Part of a small language model's weights.
Size: 14 layers, 5 heads of 32, MLP 640 tanh GELU, 5.07M parameters.
Training: a variant of Adam for these matrices, 127M tokens, 7770 steps.
Each number is 128 + 32 x the weight over its row's rms, rounded and kept within 0 to 255. Layers, rows and columns count from 0. Numbers have three digits each. The size before them is the row's rms in percent of the matrix's.

# down: layer 2 MLP down (transposed), 640x160, rms 0.0913, rows 613-632, columns 0-159
# up: layer 2 MLP up, 640x160, rms 0.11, rows 614-633, columns 0-159
down613 097:117156118151186127093136124123105126080127168117132154106143071193198159190117089116161174143187092127183107137082094151122136078110152151136119110103096149190160097147160156117127170095176027126091163148175112144125152115175174081103118096111105131114114089141076101133147146081116110139137126119096150133051155172183105121107091157122131123160128110082141137147098098116142119170184172141146121120130115145127129108179154200111056111107112124082139191122108116107129034146121122
up614 105:119149157144166134141079157149171116132093120140132182124114082127139146124100101072173092125115111101129140100123143082138165124193168144160177085125141126130153084119186149122126097099143135133191150139141119136114121085075109099103121111040144145161129164116178117148155171099183146107071119160163128092087129013169129173106161088126104073076084129152203128060186137110130077165156135115154127123119090152162103136071136116185177114101124151166148142131141129133142094115085070
down614 101:085119141088142124137054130127103154110181163156177153099141137154109206084104125103147110085121125127123142121174073142113195102128141157206111152133117059141202148117169130123107121090112083132085129137124133080109190112156148138164117165129102137108122135106097156103064129074153133135144237134115092154163116069160125111110121144133105123114152099111130196128159127105126161183106110050157154168101132138079052145161107106104127098126121157068147144098146083146132188142152152
up615 104:125159122207158143175083184120178174136114228117117137144179139121138160108076099100104082088099124153174155086123114165149161075109118141118127146092109102153143136120174118104140116130176119094164102103108140079169111137062088168149156127126118072145124140118111145148133153095125119114147140147097126208132089075104093126088204176124139070118173170112104129110090190089118144200156111089093079061176106112096102105117114116178134129094121148087065148131155124118133142111145124
down615 104:143146101159092122113157080080111161141112140147139107159096131183118161114178141086111074120097090139170120089123059123064129124103127134148136168128106102104144154120179122162116124127140083156125152173097166097117151159069163130146048128155127092180133167123132145092153108183073083144155148070089127142114117139133073113121125110113118117112166129114143150119163110067104161140162109112140107182123212157129113133103144236144112109150182126103150173118109194044106124086119205
up616 103:159114141130240141186128103110100155100131123143119158142141108074142100046131161120109098130129091122113091162110156084116150124172159070084170091057079096124124110188153135152106139155124123169139152144118108132166148125122113072072123135150167099121097186103131128131166094167152156138181173107130109108099179143137162220096122105166141099114165143130113145153131092181142121135181183146097131063183132089150191156180143119145135145111146130098099133167099060134078158106119123
down616 099:150136125114105144097179144159104107173147196098108106117117158091105127144133118068131104172149149132032159109132134104158148153116108128132091195157134174127149195107139131139128159048073151120159078077180154160133152121116157128160135116165147209106165150147127128169104139143129083129168100113120172099179127068125100106086093121137101128097128141136126102114124135116149125121079100110203094141079133170110094091139109137130116132127133163157195000114141130119181083140111097
up617 103:094092126145134124088116119162143111127083079131120161130105116099119101131081168187083138076088091122165154125109132083108196142129174135106114081156141120124047100156150138124145130173162115174146140117173116110170125163113097106157085085079155117140060141175121175205147200134163152056094170197116120089134109049117120096130107062126128149097114129147190106043176108115142086161110181163117139167145157127102150114099107098122159091136116139137114169147120100158112103130157108
down617 113:143122124132169119160111112117145063146123129142139128103098150158109046192097030056144141124105075120122147079149130178107114067113126125145110171093117114129089154099112103157115140157075119165122106140086172138112174134136174157107154139081142051126109126105138070126146149129145088094194104141093170093159128214169222073119142107124114133126137142137131165158076201147157119137138101167144172122144060144119085166141147127151124150128113156152120155121110156107091164146104179
up618 085:158145186124147124111147177102137126067115169098064150146130163126108152109141148126111092115184067162182111128181149096161169138119151078159166092123089120100119151138155140176078125188111109185164104094142144124122095107096118084095183082093145110136096084130165121129168152087158119115088129133096131111113112098112134146105135121161137133088098123143132111049190124163125073139140127140148113190154118126068131117153101190152083126148115033127132188162162099142144143109065033
down618 087:133142132150143164110122140191164127131114129102128156141147122123099149116110137130137119158118105148255104146134137139109136132123125100128124108112153110157140091169167170115082114140130083151114148139208170120157144097097146078101119131173165149146075141127130137132106082170148162090093170115091102114115103094064117119074132154134130133109131117137157082061164080129125106085083166099094155135178102115089154092124105133177112114135101105158171255148120048114127089141125112
up619 101:152172124157135101122126176127161148175142150037069103187136088130159143161113154184094123104155076114189097116165163134158092119092152134077104113114089105131102068130099112167154108137130129128119140132164104109133164105161083106149154130074126110054131098195127142179111165083108099106161140134100131180094074138120090124109204126112091102076132134113058135077115171116064109183099172118098134124123184115104083118147101175100121128140125098079073142089172164137157136104162127
down619 095:166098159174148111100181077095146128118088139141133114114132119131116140150110066033138166170170055118111105127112107142099093140157094092166152162133143094118114167098164094157135127144107130154128108105155125144150132105073095063079106125177143118176129165116139121081145078171156110135185155145203099087105200137156134084209099123112107124107191092142076118171118134116147122041155120137122100098093114119169186113181144070125143150143173163140121065136145143143117116160148151
up620 094:127144150126134141168147136199134132080168143143067115152136162101152152085129167107058134076086088131140083118136154025193146154187114067127150150071146106114107122111151120147100154122134122168184152151117126076143138116101138101083146102098160152143114134152129105194115163165123101129114191148117106143085113120074176166080104127203123154080084137129146100144172099154113107172144155127178088159177069113134116134143136160143120130105103116077117204178103115129121168106072095
down620 096:118172083132148084130136140181151086064155087083115125132112137122136106101150117126124137094127144135166146175118174116085144190144144144119113128108175128124131129104115096138071099086157160136191152162116132119147144106088188142129164165049104144169151085174127116152159121123149096124110190123165086137117120121051184153095115174126053156108099088094124110159096088132097129081108194120106088144160104147188175115214106153123169063144110142115175146153093121060090118081151106
up621 106:143081111074107139094163128160099108162107173109122127139136156084069072151137144184073150077181182120164089172116119152211162114155129064089094169080118111092135165185140128154139125153093100153105179147083142144112118143116063150079125107146172189158135133145149179193106124122208122104138103135095154116125094168124114131086110111162143148112115193119089112115173151101081122125069100113104126115135113101096090139143091097109120113123087098073117157172076117166098166141154091
down621 101:114113109110166083147160113143161140134103080175167109135076077078151111059112129096135147136147137122134112151160133134137110108103125149119136106140131128129107176151081107150172112114144113106191121126162102112093164151072103098084134101113053102164110118167129092168142120164105117129153189192124134085123182087099113150099200149118113049109089153147213130132169158088184124111161054131121139163112144145149141133141152082097054070113102148210150118124132097148192182142124163
up622 075:101153172169153148131122156123147137129107147153088140181137173045130159144102161116064092052197120052147129113162079047188150171160126110128124118093148107095145131149116143116058164178103161148158168126062151155151138139123102141130162119105127103115125100164159142147137192111166162091123106106108147167137154149117126130101152115134089122120132111132126142107141129154058090137153146120117112145129153118114145027159090173146122151132107087087104174168134098175179076138110041
down622 081:142148142161160128146097127136115164134146152148094137161123096100113149149070137134102109082180129110255156126131093088155141154169109110124122127062134099115137086147126165100091117156110124119165169141123110130125129154099096134106138157127139131122103113129129121164157127100169155120123105127106140161092125115115158126000143096139092090116149115122125109130139107116075082154162158124124112138177110082124188155121126139153125113120125111121135255140128048132144101146140078
up623 100:164192172118116156125083158141139109115164146142109116186145151111061123090111124132133092132157070150137152113128118104173119115135070136121133104086184106101150160101141129082130125128185131152137109171133199064167117147107142114095121189123144149118133130225126156104072160172109102155154094131088111157078139124070097170071124159144099117128105125131079096166158151088122128181168127105189040101175107141142124102117134164147167088150143102044140153157158072104099140152172098
down623 091:093086156149232077136118100128095125090132133160152118088153118115128129155141082120122099160121082124161189151147078128077172123073146137165158169107111093191195143118169154149137089113116081110078125158138108144128143116129140161119190092132159117129149107136151145129112177156100092129104091106096153149117143156061105108121162139063170145064156103112154186123118140097103193155125143125103121097101109155100104168068168140132052117079190126111131117062137132114126141182187181
up624 114:084084105075126168150113147125153142097114144163127178156139143091130170127082136160095061080090141085158092079170155069164110161104113099146107080142070136118091092110154192113141116143168134112118134171184152148106217134111111073115117114050126114120094145164147092152105178125115078109111094135091133110129119098097117215067174119131126115145142181120173164139167129070095138193084162082154130151132178123148125145158119112127147067082134154138096133099146124167147165141164126
down624 119:081142087132128139121156109123084193180049141097105113126147144129208097145139149094147131114125164143142159094118109164169166158131134136209108132139129108148149181128133157126117099088151107122153093072100078131129154109123154108139121190110127115069083185173110097109127104147181127087207142137083126168117117107099070107156062124166095078140175119101138121126135112089126162091105178129127105135138215170048142118088091090102118123097091139064140146102144161159095110180133112
up625 082:076232179189161137167125132119126139120112117119031185152124104133133122107096101087127120116138151124174170179185157123128117130197178109120187081069128079147128063119182141169087134122164108142156151110131093169134116079085100095122135144114127110137135108123155148125184105112137101133118125147126192109067087080175133200129122125191177138077119116121095128088128113136142106120148161070095138152099133104161152144149136145122178087146110118135153152102125060155112090111176112
down625 089:056129184132219166181108126089128159109098155134052143164117112147158145126098122109085092060122151132232140135139104113094117168183161109140121093082147091116079112110138157148062122149164077094152112155146127152126145128114114127131123117123145102152128172153164135162176146124130112088089172132133146149081114073137154163042135122143131083085117123130132133117138152139114123133129148093132042169112128083107173131138161113101128109148111164145149226131166046134100112137130088
up626 099:114116194135143168188137131124134213117152177112131066152100086114139107123093101099127101152126090080173099094184120136108071141127140070105137128100129118153109087141126124143149158178124150137145150138064142165105115119102108089076125075157182117128069180155130131192144154184105144128099103194112140169119181103126083207081145189147111101096114180111152119123039120147178135127086102132159075155114137068131102125112160141100122146135094157180105105123136114117126091089178129
down626 093:133158066203130088127109121157148108109136127150127158050123154163162137138123182130165163114140110123121165124152028101194186171108111187073071132149067167087135142112123138092114121171118124091126184136109138122143119152126153135154102157115180132158133058157128155099120109150160163125085115150130136056110099091104124150183137156186181118204117130145123153079095125070117151139123114131133133077157118106146078127120159079108106155093079113084120054108152122117176164129119141
up627 111:147121185120153098144105121132119138054111070142090151119149145106107108095138121081138092120125148116165115191103189120153157099120141100085152134122114117163103118149085112133107126143153223143197099115105153104148110134137122143111121119134055166142106156122179119130148102143059058069090154100158133225077111106145113204123153157173129143074140118173146128105097152129128128131150135144180040108118147037142167070149116180143133147170107099112159131132106100129147170089110115
down627 106:063140140116156138170140120140116121130113157124084208176146165116123157100098154114182144156129109078189084130141134151127117148139148130058122111145091129190112146151136113130087171124082101179151096126090165100154153105157121115160072161083140154081098112105219125193164151105095114147119119160099159128097082119103172100040129130147141193167074085095149097094139140110107166111105180082146091128111116129116110116102141159181135143087129086112128190038117091168107132114140130
up628 083:063125137096125180167156190078137137166199170075124125105153193165140182082121120126090122107098136159114137104140088109125139111125114146132085084098140076094136126123138148149085150104138095136105126136125122137123157122146117101153154197099117067077066077110176147137104142095176188155126103169089130127132103125068166119133144139141125092118112171115037153097171140119113100096109140080141161142115125086160134148162108144101155126032116097082079205103178167097173153125121113
down628 093:174121162143141113115117087180163122073114098172084119097082137191177088138132074106162127167137150139180148107080137114145108125145141120055160132132153189179179103139104093111126026127077112144184104074146118110051107148137159132135126111195162217166163171107101129080132159144133139144082104114225119108134123123118093127127107104108121156116133069154150156152125148064122115117091151146128101115123134149134144103175157170103121095157111151179138082147095079140141120124129136
up629 063:146200164182161122139092144124151125125091140164074139188123140055128143077102160142085100000153131097187118111139085066171161111155095112080129157067147131113140118118119159126094158131156171124175166136127090131168130150121072111119093143169129106116119089155159136185167120112163146095113094142152139132130120104095135124130125116182105081079117131103121122135147126139107078169150160149106136171189112082117192097152091116160156142134095116122121166157147084153148064116147048
down629 085:116187133144155159158115154119123134130124150133090126164140126090107140103086144137086094028146131106255145129132104080159134125150096105122127133057148084104107096140137151137039138124140127130155182159129107132153140107076108134106149131161141109162135099162150113172145132135151152129096125136114120143110122104104115154000123130153128104115126142117120130158145113129093115154155119141119122152163106115139178139139119137175157132133113115112125255135139049117104116122137068
up630 115:085139165152141147145102118106135223069162148164104134141106173143162112108090152143138070118172099118145087092135152085171090105120153089105132180116080121207061084131135149127137136177106210150156166103142158079128163157088126154090197089122143077111081129079108097136141119166091148105121136126125110133102146106055131178108160153133153144096163114095087100133103099105152122168096154152156093169166145064113144158136109129098113152043085163125147145158180117148177115119144134
down630 106:167107051122073132111155142163143067143129106100038128128162156097142102097138175157153149174125170151153150139135168157156105169173178157095073090118135100107127125093125081075167141135119092147115117153191139107131107072149115088073177132114096070150144104121165142118098155134130142179119110118154111160187091116139184066081155133078111148159173191115160176114077138098127145132123133124122111109136077161078085168119132169122176078117102120155132188167090118152120138079168104
up631 072:129196144154169154149118165132149112130095151117070131185104102053125136131082173161075091003094098090165156143148142119149168142166112085074147122100139102090104089164101123149100179147157161119174174153076134151151103142084066126095079124166151110139106102177138140166131166130160111116083134168124167118077124091157126137101135140131142143089118138119154143128112132145090100122103168114111127175173130069138172062162149141199146160102095117098178152130130101147149119069139085
down631 087:132168170157147124162116138117160134169128129119071114164104096083087146105103130164084087070093170115255144129127174092127138142184082080129150117081148108121123102163118167106047145132143138143144146118109134131137136135121098092100131120147122157122116144166128123168146153130144137140090125119117128116071128099119132143012109137123105119070118108140130133138154102118096127144141145133138119153157116056115180105115106177154145159122123124121148252145122072166135113129144058
up632 100:092123115137122156111052148108148079138145119110118164124146163132112217082128167176098105102090123180146154118166122133139124127141112135077141120121100067120133126157147133156039206091176097138140086137102129155166131108144089131140153156101083132140125122124138199163067183146148154040167118175107123143157130104090120125084101094146138146112125129163098077173169111150084130100144201079088133127191103138139157126128130129150226110127150122100119183121115118097175168114083098
down632 108:161155101178148122079149115057059110129103179131148095143096154140143128164212145127145161148066158124211148111099128130096127173090125116162160150167071161161092075130102090125118150165155120126123106162119163146083143129101091141109146128148091137160135125101151140141147116116167132101076089093113048072193127093141059145084147145048144129130130146065084102149099128170140112116109186167142149114117146129166133125196133172137170117111107111115133195136104102115158163073156143
up633 101:153107122117187164117083130089187167090155195119105169145155169105088147070134158142153091143150110152162130082124150091164161073130153137156149136133083118144121101118126218089105111151126155156148171147137137118090120103119077149105144149088103124125088132100126117092105101132096132106142177116085143153107112154068106147113102154165155069087183164124072121133095137108142129197163159043110080124174091099114114190066147112116169116100142172070069134167125130104082119146082073